Part of a small language model's weights: MLP 768 SwiGLU.
Each number is 500 + 40 x the weight over its row's rms, rounded and kept within 0 to 999. Layers, rows and columns count from 0. Numbers have three digits each. The size before them is the row's rms in percent of the matrix's.

# v: layer 2 attention value, 320x320, rms 0.0189, rows 226-255, columns 0-159
# o: layer 2 attention output (transposed), 320x320, rms 0.0285, rows 226-255, columns 0-159
# q: layer 2 attention query, 320x320, rms 0.027, rows 256-268, columns 0-159
# k: layer 2 attention key, 320x320, rms 0.0267, rows 256-267, columns 0-159
v226 127:516494483509530552545553531524527463467533545453503482569495494516575439484490439427459496526531534492552486499480486527493492492493544454477512496497484489502520544484495509533476446566478475546532493525483475488545466509527526493388476503494483417497408543557480452490508553565557488473527543452484606539498471537425485461585497489514522491465536540550558502523546419461453481462500543487555428502492468466494481513420488572442582509511479511493435437514519486499509429478451490
o226 123:478568578576510499583486529494409483497492472514499515484420451452432505597567468526506488552495482500415533559488506547510492488486467573485510517475489537418529533499440514571484552528493538487491455527505420465461498503499442495460526560533572498497526522504532498420573523481526517521547477396503511488491502495506541531517503519528524472521442509522549555582498508497511450466483509529452527512554514553485382530490447490472485506476430584485473512500512405416518472510568467
v227 121:561464496499414469499484556501470554560539538519516485449507479486538491509494537487513478543515477513438524485503461449439502470511517463536365425503452540517469465498497500504502481483502556438492509557458454451550546521526513479460453442582529509461509573489465444557476523435518528462519508503481536556458480455553540509454506492528488533492482523569512510545490553534475527499499475505574520517566494455508522364542500527507468551517554478516494488511492459487500523502576481
o227 122:508444508502498528457472473543450454521431435524537426540482474603508503515454505548527503569512514483518431565504476560515506495509513593559491533472536467501483540536533533524454460474485456533551496479561488534496520557454496455494527452508505584480510448450468478479501470511530523495523433481532455527529493555496505455492512445479460516447523517520494496510473476461538487423559477561574488493478517561529594543533505487486587534461497609521500501532586531501559507491488463
v228 130:470473500405551503451504492479502552458483457487459511410515443480526501501486535536525513495498512535495517474445461485481541496488496485508516513477474466436528540474444484535470504445546486497508528520509424499456492449519533521523527469544476521530531459547400534453491441535513506514516494476480511526430490468464400488600464418538499449610443544506495537510463487497487523545513479484506485495583444580493517508530416500501569555464499491466515394518465469488481497439536518
o228 131:520523491519482480471587532614448448461578513397515503504419489534538545508490529421488453498477526498523544489515468588562442469538535519521436503455502515485481503445552457560587565511437493490501508485485456475523422454523568464535497509481473504496562524541505489459531485539500550465513545475458485480431498447511448581540462540441542510500488479481457499512477560541497578550575477557498573486563477526465547499472535481506480431578537546471424512526502559517504484504551402
v229 125:461486463497472528547469513559535546484506516512472482562529436500441488539536522441524504544537574554500478565483512457582418479487531517505509475540476421429472529516572464550505513477501507582508457495466475572447571534466471493514553570434480515504564495412442459523539537486441562488541494511536426463453481462487422524501480502498433552478458543498469463523500469499508501474528548467512538538484491525532444531493547471504546489508558497520443515465465538560436515477478467
o229 126:534483463545472444469552480504464469514508526401432475480508479575536508498485502523471499423528464543593501480474575488452562489514495444521545477539471545518471554530538473526509611562489538420526530511469482503513458473503544587495430537568483497522524575441498443436518484460542540527547459544503494516464513507497510550468476484497440547514490495504432482498412471474510544501509507512480491537422498410504505465520437549526461528534569455556519533457516541498453477499461532
v230 110:528526488465469487413506581483506516527571527475450525506439567503474481533374509477470459540482508499480476463491502516502463548478548519460547551420527555506529473473495561508515561469453469587551451505550508600493458483599484518540446451525547495450455465518513549447521500577536481531512464453490513538436480459547552527438465523420501459521534410533558451497568514525556528492482529522535560513430472466493459468501527524538533415502552568467486483503478452494509501480526495
o230 108:508477483506536460541415557434426596627534518534509453500492471496533468605541485520509501504521474480455451509505511489511531424504516502456508495504374480494533532479488479482573473460515480432521517467481575414504532525487461480511399553508563478466511489459457518500436497511525482528565481452541534490456514466433511562495514466529527516486521528544518438507494514559533440503523516521475592518515545545572466549409438465502518473518498458540500427495484488534441595547503394
v231 129:429514508487585530624501461475455424465569410490443533512510475465497558472521508493505474486488591423516466477483503449450512485475552550477536474517496473487469523543484497471547509499492572480550506474478496517496539513538409521470566553602465503405486509464579500494494519533457512570454515532520528528503426488501456517540465505436441551471528521539506493486474542483509495496462414409458556538494501486508559499436472424518566465467598517454469536491515491468464508455550561
o231 128:493547465476472494527495457560570518528562525473546498486476470523494489482516533509576429473523511549548482441519493483501480550508524472489479509558515440526533522538532538423555539488530526477510510430483509437526512458496606462474421490532498564484470495441482509556414526487488504587478470458473449548402483514569416487534427491505461432487524473450560481484524522439471508498495473551436481463550486534523449497586544515518424518538473427549498422574510472507543571435398526
v232 108:527571461523523482478500485557495476555348496490519470452525510523448536488528534558569528528542544453472502465501539487481497467598494510501454463510533514481544509520513532498534502535468582505559513451463398545504495520579520480469437553471440477529457521425507478515580473552514493585428490513536461509500553513527523544523472568509552497508500511508499453579516472487488501470532517487552493478485564510571534490461548507528439544514468521438494549447525441484602558474519561
o232 109:586533506474516535477465458504497506466458469476445451519477474458528480538441514550500500528576423486549488480500556488524510477508492452547494506541544530478515414462454436467471532449584451484522512439475460467550535534552475549454467549513497567514390502553572484495491458484492469580418516498516497493491505495515544483538520600458515403536466515472536515470488482437563500467528562502513532486471554500519475424526446440482527507504466486475516478511511435473451527441598485
v233 133:518409576540497509478519476579470491487492472556523442558525519514520555530477496480481522504559532483406535453489433547502464545468515545498469460502532495476511511495531518458466502465441525488600491437449552570526537538473432473545446492531520497553556490453487412466451479601506447482433523463519503483487475491557445509468444544469463515556468484494472480436518403552516468503546459543553531474513562459486454469498438511578495424585407565462533471477406510520468538476593483
o233 130:505431471491447523446554506486478566594504434469464553468518504514464509539479470582530502466512464552423447471525551499431536424489493520532484487517473494458451507498432520477479510541512447450492564483476594522486495521474553541473532502463558480523449554479521477460525471495525471520540546596433472518496421460432486519574526565503450549523529419543516485508525527535551514474540533509483511490491492499556536533500542517509518544578507428495491502517452558560462497495508504
v234 127:456480500511486500460517518484486480515542497619513484437466455476548460511504479482525535433573497544411526534567494492521462479540484475568497476495479471585494466506522467466473420576493525531443556528491515502555470504527446540514387548465548496547508507533429515462441451509516541493552489518499470525463582504474558507492512491523501562440455457477466471511592468464479494496439502490464507463483494493496460450507487509503491429589469602486453492511538489488527434472500488
o234 129:432410524487490550472461562577555476549472472513503551541439513513492569528491505539482452528553457506422508473546523521544536466494498530536495482498528563450504450517504490477429467467529537528480484524516451473563496525437499509427550453464561478498383554544526504461489473525506458447583537507475532501517488541553461512549469563499479471439510499508502537532479455460563474470499476547554539490421479463511498492498446534493524558504449574468486484498465490458487407456383530
v235 111:566537499558517486420507436560538579496526511550493421493517487501481455424537490510474495549493517461546487484467459491469540476541495499493521516509450474525436462511526523488456470488484540472440489494467544456534501522513567468460458435581486516556515502439517444515504520505542419450515504534477512533506530554440544503534513500598476463422514583483456489495543498457469503491546477483571469470508432508493508550511479469532531474483449524407507425495491463552520478491505480
o235 115:544474456547440518379568509491470474512504518488519514456509529512440474486454569542519509532501528425444570526487510549549502456506501454518513519478529477508481478479508500596497571527491510557537509551604529484488546534495490477490558473574485480507518487520490418430560494556493514428575480534521512481541481495539514475434528491447462485557425532478540493538536516478470452446528475467575595492485518559515550595528498477434586483452461565512537529464515495443532529518514470
v236 115:414558472476531498463508543514508523477543545547597495453521467547530436518528460404498476491476513521454455472480495549587500464504523396536491481472509489526552493476526457480556521466487497483488426481436469553529586530477572528436541510456532469523424537497512521469469465555503522476543436511437465544475448482494501508492486459504554527429502558527431385449492536572457435517485559535502563548513540494596407449502518433474464479510516541528463467455447522469514478462528512
o236 120:531409533469491504501530564410532423608479526503459491562522491476562497436502534517503518554537474567467461477495502425497514478502520546496548528426470495495572442491472538485521512565450526514473559461414507520494445472485485521505503497572529455497489481503490518525513475516547537463470524507502505399447504536520484524500475496431504522431506515483451482554480444508484452469516501489557495504446496442400567497526454513570537503518488546491519514487500489414410486411498440
v237 126:501525495511474588501454535510493527523565495498534521470483487497515465498469502460505424403508484476398538480549500563446483496461455497544501519546453489542494508528489524482526427537495597532584500548514490500535479522493479493444490500504484450511506491491500519511501511399458585484436514481508510534430500513491503517489499538516588525484482436471561514471455528532503511529463474510463566422514445507504479510456448497523482520502508548482537544528476469436568453506478507
o237 130:499482534485524485432404458509512521419437478499466529555417546511509529440509505568509498489477436549563461446493542446517486574503558546514545509523529457476517458498522437431489459459450506470499460434516465600470534446495518530536534475495493472500405508527519494498533490486521520441479524460475495540507470565518454453436471542447528467451497464419561472486476467479510545584504500477531440436489490497504486507489489469405453474474469510467478508518530472536564478495474407
v238 124:590482523517462447559472558508521508572455531462506495510501498486419442436421564480468480531417511531509500516458513513595515448543554479527431515467470521503542499523498493512528524465457459559570477492502582500514460464479543517554551484482465574489522506542461449460474404483476501449545525513468475443523453563476521545493549467522478500500560476511524449551545525513519515536498587463516540493478498512396485494512564481574516479506517442575421484480508493513532441480474497
o238 125:491418506448478483399421519439439486486478493486452460476483481462441451466472448474490526428511464469532512510529491487495520483521507443459530513430499511479516570533501501551474562472500538553531579462500498497498561497513423553507535516560502508493541483508423488491476563486521538490494518448548542466466451459482572510423464512518447504506530543465421456476505508548430454534458467500503513559437508489513552445436434524426557444495524489524492465526419545471485429512477555
v239 128:499423572503477496444505610517458469426456515457514465483454517528526535470523451542515516433522544531531540496482465494442540507448527544476476510536571432583502443530466513467471506505579545442505505434568440499402469526508480499493452430434541538532538492507557397532532557504508467504497472466448534455601465452526546443557498555526541566493530527521428564540496456458509430496476511438522540508529588487500467504533460482466473452505483515564493469503467475540489506503505526
o239 133:574563439520494458508549556507453483479546521513483463535515494416498529458478453531578523472482561412471485451434438471447505522452474526509490523481512577424481437562385566541459472509501488538517483479467455502558549545455500512473484506498501538440518483533501535609566462487526533501536519525482440463467501517476525529572463507478504462479512488514517516480554552539461447462543542429444518510598568400522534420556546480533488496524524461480569491498432517493511512536573485
v240 126:420465560474487532502500468552546496488474539570480471463483510490511477561472473438516492457551527437477498524562500460474486453460528510515475517527489481475481470518585483546528510470491518535422458537544484483461557631443534548515492475516546561477518508455508511527500541496534441540547441523409575549507527442464467490444549465485552530533459507553510549566455457492516538470524522552497475511473479537421519534483453539410520457508427472406614452534431524467455531531480463
o240 130:485471427602499500543512521497445501453507440541422553466526452598510495507491510544503526525501584493410475493490557518464515497513504604493455472515509534502511484526529559485513492543556536495476491509529476444461466408500468563466450550495459484555527499465542501531463486506433506449563440532444498547479529538458493550513491467500545506451549482500472486500491479447503485480469549466518502482513483591491517538469400496533494524440534566462559564492505538518560494505569459
v241 131:532487479492503509429488520427507579558493493459469473487519427506546541476516551543504462517523518483528472512453507422515427477527446477492511464454596504499490453501478515512441542539478497527442515521436490576519472489511455526547511536496535431459432558451570544476517449558557447532542533543489527491389513495470537489414560488489461460464490520484546437497486521498372473543482405535438531475489530496516539399507548554538517490494469444491455530543507469467482474472520505
o241 132:482488493448494468562541515503578444570526455567584441582541449485490498572513488452507512466521484506413448538480563487506499468509479493401480542514448515524502479476486453493520434490503492420466519505500561465542563533542362447446446443485562533500420479499520456474414490532505403548477474452508498525456560483495473447503479512514489493567520532501534458558511476500546469478467514469511508521456522465489442520530446448476438490546482518472538481538547467474460537542441524
v242 128:438550504456494535531444536443515522490516426434463527515485489476545449565449500439570481459486457589479505529506523518498461478473549522411550465486514499488415508548433489476472544469471462545494532471450439560444490552534439503489596477420488498479566445521449512465478540509534504499442525517538522532497544468527518476488527507478490568476505472504530556506491508503500519526443439503557531515443531480437437426493545551484547477540519538469556540487508450531519481522476520
o242 128:502518495440458477490408499508555472478492488509533478464449502512558527534452517491525487513515465560602490420480602495518448544544526504460550509532415510471457501550528443517420408419503533468457477447504474534496515475487516498547437451436545538496475513564447514509503487455488502498577372532512473571507469504474489526458470530465438498449512471538506508475520474521563518529560451494452452515503563526552461480476482517510433469548491516529531451481514547496511534502448437
v243 124:522519477495566517525385521571575457491519488472547517499502474495515506516530524529527552512530552504499510437490604515441452452600481612461492510546464520498520534485498441451546494617473559431518508463454454458507515538437519473488506545488506481580482504524525478449507474501503501524462553492491480489489506515396443489512553489528545486483443517476487469546524471505492475499497444493551453459480472459584508540462505571459488515474532445485577538511571476536458547488468448
o243 120:482553498552476515483439474504603449427483527521498487425490460441528493494461513492525576495563536508493571540458480532504489564509456445446476530554538441527498505463483448536441447470595440430426492565571479567437536554552517569481550497524575623518465475573590514529539523514459468595518432539561507483520529471487512464532495511502492471503487489492490494533519454481566544507517487493546517487478503554479479502534479503522488490525507487497528526487539468545515499498552555
v244 126:518537485425556478446511567510517451497474498533467528536465546462462522537498427540438445468480576476499542453509512501446517467452486501494480501525491454537519468494492548497521529449477509483481552491536596481485445506511510503488535464468491545508487528540507603564444413530456472513480522541539527504491484561467466560527489439404537514400461503419572494544424489525443484543491499362518523477466498445469534467482439506384472499432564464529523548512517518473479424448523501
o244 124:512522461500501446502474487541566521499552565514496535549505520425533514485496446452501477438492551539476500480523367448503507572515595517504469464527520480522609470511578493508522501451550511443471521490424512453498528500458520465494492516596512501466500495457460505510415542508505525502475476522524480495504570565522429481465455459503577421512465518474509478461533499474406437512488496507556513476559516524504497390491488571448497486426519441507560467498515475506471508488485472
v245 130:523433514525472461467450532551512478480433467518489505460537563485539502465521510523520413564524446521547456486472446491510439471474482476527483539493560502511499527488478452447496436523524467503545472493475520563491510462469571474545506494548497542515450487533550499415532496501502502565445478450456472529499567526496462493505519503509502446507473521531496549485481500451413515563542507552526453479520491509530473535500473544515555524464438532534463550505475551476430525490492448
o245 130:553474480564477445536427477515466472518500513607525468441537461514490513481546491473503585487477483507489538600437500515462574533510447491476491513472455477516510482448391445486497541487511435435467513485552518539465522468533463495570478428479517533464561491580548557472480511507463500523463549507469486524485462449481524466456544512422507539484484411516488434474538568519504507458498523459468507549487441558486426490521540433529538492545539461466513511554506541551514564491453535
v246 114:476598474458527569475466427406536509473527423528515489506465492571497479465450500524430469418460507514476449507529500486491575493522510466440487490555449542503550465527494486478481498535507507479497546484506450449461483518510435525468460455443483458499527483543445535511508536537472484460476484509494480542452526492536496537464464461483574515483455508524512510485452483519486534454508464525518522481555483511495488582444531567506452530521540527563435559525523467488459431519505591
o246 117:470559527507575518505478494506548536523502489426534500484480524477502543556498507504499501543456420519552537464535469497601471560553546569500527441485587478527534472505576503497581388386558547488467507499494412475482414511553568439465511516509514545516468498493471513584498491504484563457504451484546512456518536492544512556484499449469594450469487502487481495468478478497511505523602543538543491497554504510440510438478512523493506488525480536528521498458528501465464529453568466
v247 128:446477483465435495563521432420531526514548533513538536486460421503519505542446476557538537527464511549520512516515490462463522532481484415492468507447461467498435509492490471469448568489524518438503524504484507500450465483597504517485551493461531501519431526434451494607495528452526466475578504482490460562470594507466491545491460469596541514570417457473523467515479422490440521539482470469478517512461475485489479526485542484443470532453464496530463397469555473523507439500483443
o247 133:454528462465435443538555528570611516432509498529582499563514504602536536507531569485471402478519461441518516440588566569527464527540540561502509473472570578496465496463571534553500517472509546512565553567520515521544466443490534435539502402522461508514498526500494517463623491493440506503502464548474491511495521463569479537438505536474473528583454526529544499432447478519511530502544470485520517514545533471507506492547538447473490477489539557480440476469499531507506462447518491
v248 113:504488471488492560488517521540552458506456524493546459486488480512499482487505440491508499441498432507434520497566466432543584477506464563625517499529530513464511511486588546583460559519480439483455575568478464459558514535370510487517510471467440508529533493445426524488476422530533515474481470566516513423463444488511522501462542525441514423552545522542504553426488475561515524484466491445532494491494521555520471500560552534599522532457533432472573492478438478533548537526512515
o248 116:528468492436474490450544482464476455452506424492460501507457489467504450454468481428504477505502566576571525462445561521532434539522533492527493487573517509508423539525477396492427507431480502475488533516516485555442510512512452555520495617510454516531442521510492492497529476514494564452487470538507504516496452543446537493548475507498482489520519497499461483468496483528485496563538489453494441504480506460451570542512461535467484508530435556559540536491452478425436438510536500
v249 111:566525469514426544481462496549514490513464540423510494529514492499475479460539505482508482516464514407488504525500527481494458409449550527490455509562571469474454505509475487433452465449466624535479492513522447485558500535453533498507525566476519450436426509500498460461530503515493455515548489503461474501559561477432411516418509550499478496492577599440500504543495498497569481544544495529534479538494465467556541491420481527488440533506410513512435443513479484561524496437505437
o249 116:519489453564515525426530501559481503503490487542452573469491465443550436469500461570471533439488506493411568534422563472474506468530396492441520483598505519480482482469480528506478548525484536496540461535531521523481496491523459485501505472568473505579517530549569453488549528492473466532434541495463486519493534479465538521510461454500499493576557424456525470586524475439531531512508513481514520516445470475475543507543428461552514552483551469525470545544532538606488481508535473
v250 123:514460491574452526476489428518483638482535522514511520463498545490547494485489463576480493508527478478537509509386571522514525503589490490556467545405518543486402481513494619464419467456516440537495463563495532535474462528479486466492521508558519463525486546519525429545487515521479438516480567508475559527477490511556496414474565528579507533526497445503494511429506499501524537476507493476406475525534442501564529465470505459497507537518538473507461549511502547509536528495465509
o250 121:548472531537524450570547512468458579464466475527560478546532547503495446537500546578418503543481527432521489514522467513490549432494476467508467515518517525534482438466515488520570492543468525511464515490475567472459538515489472524591503525427470503532497515442520472419534487510479463436528498552512513460568488518489477459591512538544461537578491504533629479529474559532467528505471528453554523424528548535538524598471540442451498538448495502516519490484536444480504534493500447
v251 109:463518585518509578576550547533489613466487491555537466517505473479513509542491509509497531517502500530443528513498486452583444471505539529472580454532543523485522525458541606562512483534505479494557500493494500425471537553515537484586482521472466465488520478485513504516470509506558478556488541478508504495531440498438454445490454476473467563540537486512474470566525461530528509490496448528509470513462516520468491464471501538532560506498549396401479481540513549487532484528487534
o251 109:528501455459531557458453508486425491426429468482454523480497364441492467528422525527512526490478505551483460550485467500418447501443533416481512529544523463513522564465464540473495467528486487529456510462511447482520547526527494638461483593458519557498491483520494482521532480527488534542527474465520458517455468404492536511550488540514503492475548514470494526496461545564566496545531486529497523441474531466516464528465430476485465487590492489531490498461467437422517507585555480
v252 125:488515393505477606505520528519532588523418588440449474537489473487418504436526516489578516523547509517521438529488508500517563452608498494538481513482510460463523522504501573569432452502540449474515525542573448577568445523549529484501530557539518430486511518478464485558553585514512474525483512470483505522553571482479557529515489517505516414510543502485475521589510478454490517483485523467504547459487515548553490459468462464534501487569506464469458479480526577489502511422522586
o252 127:538475494478506532457508550515435492413578477524463503473478455506495455570490521469494444564441472440567489504482465552495467465465487491497561508535454519508455520505497422553518561451518567440490479522532533459536515431485506518459459566548449427551432452564444403493434505465457476464541499475485517531516512469509560507534500472475451457528421509445459537483425461530480493511550512511462494481467565503542457513514459440531466538477501563501459520556584415511509555532586483
v253 115:538492539483475533493507483525499460461527529496564486478518518551586473553462461455504553476515504494491515458547577492444491445491480525502508526527550470513452482493484525398507491488473538555544518522530492512480481508488569533556529466472530440518501527488403589530476487530528505473610528476474434525479584454475534509460495515579567517410485512484512474466491438532456522523496462509487449489482458459526461509477561539403470475449460450421474568524482548523506543532490425
o253 121:454540478521418442527481508495581528522414490580552538540501503398531507481502474502481491420569534524394515456496595524477527517516484543496494445524583539527544427436554493455530407467535478406461518611515472530475529503511448477537486453534507484493464512482551502466528510508496467487535485530550464484543604504516487530542534482559538530554489518477542480557484443475495548526517511512575564498489497485490540466483425501485479535559502494511498545503501528582475447473449455
v254 105:403502392513427504501480455438498458483486551419545513454552496516530501544497574507525551517493513472512431486424483425466532493487438590498587480435527450469478526523471533436545616444492488588507487503485482496487561530576538560560469485545479506515464527486477518503464448540546522473541499486514513524551442528492591528477494448513438491553483499561548495490517484460538478460406514514581514551447541512443494529487503531394461545518487398512565487541461486542499497478471554
o254 110:481534433456464483544493529467437443514496486507531516442495442460521492469506525451544507532587472544500450425468526563492508511589519487429522520517475524496476502515504446529453470484538505450430557509469492453486498531483472516521396528503513505521555499522562486517536447493496427506523442472477483474441474504477522534603476512505535493511560471478526521502503458525546420444494539493497449525457517472480505494508466484567469469504488511501486500435511441420418503504554546
v255 138:505530548520425500479554502503519548453448490470586492469450503511496507471512557538517519551548534479529564497555519534489491501521559433517512504476527536434546510521512533511565451522429523525552481446534506545477447516460476492572485522427532580507536445470453539465541440451515506558513489477448405462507534556509552539518501477430523529587492520418570495608554462484571514532452563429479468540524466480511562578483507534509484504480432438552579474540550444512525497515467475
o255 140:464530470487586493462434508454546484378417464479444559484525538452514519452467458505434473474550426473485505470440489475460463514507516461513497410507475526500539498497559524530489484444519499484562467486493500613537489518572407590484463526473532483518484505526558494476436516474515496529512510511487464489490492465477486541528526515554511487535511509507463523445446524522549544502524526479535385510502485511491520418514513485521527461521530448452535498456508528563433470543497567
q256 094:460473493495445521556477496475495509425511483554485505493476452527471441528438509476474495513529526521476572532466495499511505561544523494489446503467503495458503553513494533527427512478478465528506512496497482512474459438486481495523516511457527532468536467553453483521505529571537474509483536517505521523511470467502459378560489543471431496543450538535497488562532390449449506528508537422472417426489464559532440483565578526485541495530506507463471473480588512549563484565503527
k256 105:485532508472502530462583533463449440495482504482525541505443468543496470532465463520545511486460413452537495495526436521533488519506524499522528473481564447451515577629534472545488505505454520506519561535521510522492491460524518459591519484556420427495473469501406469461528462475537521462503505441426463522495490467533475555462476491468468455524475526497452451510461502511478464474486518483485448517456489431545442485481548550487454547472501492508554511551471431434526448450516484
q257 147:456474549506486470524402428578538529491544537523434549450603514463529485491520530394479505500538550514461447470512542491459555417529443514424452464513432558506437484436522542500514490544604454499458459517489489515507526584545524533450511522520556559516506543525536499579532461513481505542498468510557569468502494495410500439548518457511541546505530487567532506499509529528489533543551527522543553450479534552519577443485408511476495494513530495479459499450495519558507550540518466
k257 125:495446469496497537520559524500504515524489526499532477511575480542469625486463574494488454484517535518519528522472474458499544499458543487488519586528511515513486525475487495531549514535433487553567462513524504548520463525525454594497480521521519483513478535522479479493472434600506419410455462544575411476536493464526485540454450457511449523511466530412531482501499423552453441499565507498499516572583466501474442527491485479515536483557544507493450502491561559495525473505455540
q258 114:526514478513551485445603562456504482531471478490513408551419502536508502483481474573530484504475426495525492510472444499522483507469494503509553504489564449494603504552476455471461530478412530490548500505473479500538541459492499468541455499513463428542483523464489491435427555524545479425491565535434462503517528503558554617472477504518451474506500504402459484465457472497551465449438469493471482580532507414466475491434519526504468478469468446558531521559461466420470510465450509
k258 112:474570519521518468486471462503492473464504498477476519457458542506532449469504466518527496520501482473481488467482503543488468507544446499526455433481456483490516447535565491518438470523560485457463536543476492506491512491452558453459509492510481509503566478524494482486510545440508577551539530484442587505488528552409499446509544547538537481464495499607498483521521569443547591492515532495527500470419508497509594449516482515509509565446460506562507452476475440510485524504547482
q259 089:491505477434513527483505549482500471468442456483502506493429467561450439474443457529506512549521511491481568532474466502544521559498571533478512540490567432447503527531478511525413550457475530496489520540524525552435475457537480448537531508433510496475501448490453495483495503548537445468455555487487503546456529474561484477508446506440432434546477498452461441492477438518481514488482497445409454443485493468499393557514597547493487478491523528516525494489544530495552434522509503
k259 092:489514488508497477497568459505458454486524487464562543478395458540524475573500460486485576491480419471583484512552454514518441502499508530561549423504538464411547531630492441497463483503501572509497593506558490494503503511501532456511532478513463436486461477506450430470491468429560481516480530482410505476510514490548505557509494527498484511552504522516454493518494532472563526465468542468473391520498450467532496467505511561490454538492440546522572487549519409459529479486458450
q260 095:550490451442493542514484596432511492490476414518495492555462467553460474467472468550505493536476477471509501499405459447532457548476523474485501524476547429490598512538422534520479484477424485504485526561490500520478479459553463462509521533515506467456484447513485488466458460564522507413494513531494500500457476459513502468467482548467446481460483498470445476486408445515497460523462463430467451546452466512497403519476577540561530498503524532512475498486507512452511496461464578
k260 091:507453516445508500456535505529495444462513478506531561473450490531541450554487458513532536486491461411609479533535484571514442476483522525558515439522513404437489512586552481535437512521509526471509540503565549477477483480521566462502560460470440508472410492477434480452534519531588525576520504435445534487496509491537481512530469562469531496542466519521442443491486486475554536444434524523482456501455461485563478462458540503478479544470457521492569541539472455446537462489456449
q261 107:481467488517508489547395430539478526485517493516482568428559497476549502559481520381442541544527550499501510489552516537499524488519505479495448457502468498527433522486507502539499460510521490508474501461514536484524481557514529566495499449534540594499551511519516495546557474486444531601497438494507493551510473489421461348549501450483529520492467472555513518570531516511445580491585504540485520458506508563552532488516455522504545463475540521427478486459518504545521499519517456
k261 104:459426490502479522518516532455532529543488535521463445546585482499480558527505533535461472518540524519483489589511533447484540502428550474488583589537552547513505505454524518480540494540476482556520451499497463543502483524556460593486492542497529504511516508483483549498488481570502415429454467575576490459466469511527471541441493469487455488516475532452486500497494446555457457503494481486499554479546478533480483557474494401489554477571522465474498500453585577526505478461454548
q262 080:566494485507550429490608552501535509543534512533583541568539490482499560475536519508549452471529469526487464462522506415498503421504460533454530532447512499513536472507539441498488538475472493529482508540516469497557529449512479464512483552554486411493471479454453567449437469456513442455511552537442536514503521504514466638458551525480495498497487494457516506458442438415567442472418532444519446487466531483435511544484469510463500497520518495526506465525502520440509426525499543
k262 098:521537469480521540511437467498480535464518510518476595439520565493476445451465504460501504474465506457497510433436531530524461543546464536540443472486457535530533462461513480479550468453536490432472503474471500433486567509456542515482457486467491563457543461506475480506503511487480596571502469456489566545553454516457506436549554529527549505486503444573507508498515513497497544509508483515521501496431464552511594526536514523566509562438524566558542514472440406526464644533532475
q263 118:527548471457481482410571632471480481488460460504508451584429499534467494518496516591569462480472459509493493517468489443492464501464502480437558517444553423517619494550429510466478526527443459523525526497482471559463514491521460436566477548491467403493500523498509479480410510546520446393513561547451473486421501487548547582457459541497476465468519552451466515492449456522542431497441496468496514556479534440453425474430528505500465489515500497578495524535510498442452494503469528
k263 094:496497486439499501504540445548460499447510506486531510487415492516530450505517430530552518464432449428601511530570445551492420411532478500503488418481480482488472503599537446521466497509518485501448575502529549503463517459513548524501493502497460496497419462571449476440488495420534565518497544458442530453563508497500474527525557527513494505528514520508517499519504552437576505450445561510491427483480485488580483483518521536474478562483431515513525524502540428468509474498498477
q264 100:482529478489518530503524560427489487560500469483483451574444510500506483488515492545528497424514450490441492530453510464436548483527508511419475538472505476542602459570431496475477515466490515523528520513457470542537497426537475466481495533531520434531525532495526449488456512521551460431545525537435535486438555450579527559420465501545451467494494450458484500402439458487550501470466523483509473553523507519433440521495528502516469483550425460578553572532456461429456513517503496
k264 102:484503538465464473502574477553404421469544548441541515498501521506513460534513474504566574466448446466528511484550473544480512475555516539508507435502487433435459570515494474509496546489515519428477543456552472497448507434523551474571532413511447479468474471487451498432464418403539532535573522441414529553515488504493500580544479561509490498504464557579523476497465505491590521478445501511475400451490439449540471499522479580448462489440450517501520478522480489477555476509496524
q265 096:559527525360497512491495554475524501487494487499539501512453510470487440492468484580551469515436518524466570459505545438508514548477485486505522444504489455558487536509505499478457496499432498504489555525504508550502506418463509475495486565493472487474490477527497464496463507547492420445549564569392509425492522495567517497451479542571503485462445491517476494507492409556436488517489486386551505557527460499495451543504540585548523428517507560494495448423562503535480476520459559
k265 086:437518489410476498550515478527541516426504462504469589463428533510506464483509525506521544441461437401605562568527504539467487449564445539517485492561454467495450518529412530545486501543500513529451487499531558507488489454589552494498542513474521483495456461527499476435506517453502506527503502527496517523499447522443460568554487505512473484518488463413505514522487487505501512550415515523507424460488506507531461435481492431510464443427489510556539565477509481480513467472390453
q266 097:478525490437467501457549582497498445510483437497508480548423484511425488481513506619550498456477461495522462511418463477498434534465534522473536458522526452487612474543486493489461466499453527494547520493492490546455487411528469491544500573418509412452489523498515476470439506554554442444473526534496517486465535507574527511426473525510462431529527526483503455457504502513516502479413527418443475582537494482491484549447590562540445547509504462537520484545459495445447530511491557
k266 084:510480528472504508498535448495473478513540446495546519476434519559572463489491484488528537504497480432570536505509476577532428476515556532471533456506550452475472479577475484511400509533513538461459594502506499480485471446567453493542521464533471523516465452497476439399468503418579525525531504427433546513515499493506478559554492516501464484457518542547477512548494548474597496487431486529466419458465478507534436481514449546473463482466422527465599489526529427530533416504474499
q267 096:485498475561490545548506391543501532449474570492479505506584520446532530548557539404466588517555538516465537546550462592530468505463511494537469531547483561527390504480554490532588495519496481507503443466611510464465496557480522538513497487508532585464492444526486520529556478524524496576475461441553506494538434484506513460569507516483518420524498481558504540518517549449448588517541535553530554461514492461547525543515521469493514527498434577420479526516525461493497543486558531
k267 103:557497498469521531484489559439517550535477509506492439430573482488466565505508541501477500475548551465443547501490494479462560573494558451471529544539537487527503509423472466476497490508460532505533474503488553572575534501426460558509542458474555453517547529512534550561441453539443510432523436532559496518481524506478549503445485468482524469514474520523544479449459455476505454530555482478502526472543544460442530481538440464489422450567525510510509498489503544474518521451491477
q268 103:466474501537511486546442409525526546493507532525527561434579564536533423514479518461464542518433494533528534496514521574509469528529471490519533519449495494517430509476521500545504458542557484479516509452502565482516518499507542484523495511470502567550447511570395550518510479492471549586517516482496518497551475454495584481562504499490480545580446468557552520513530532475445521553595481542581560496478447527587524529526538456505488484472539559460480456492548460563549461457497501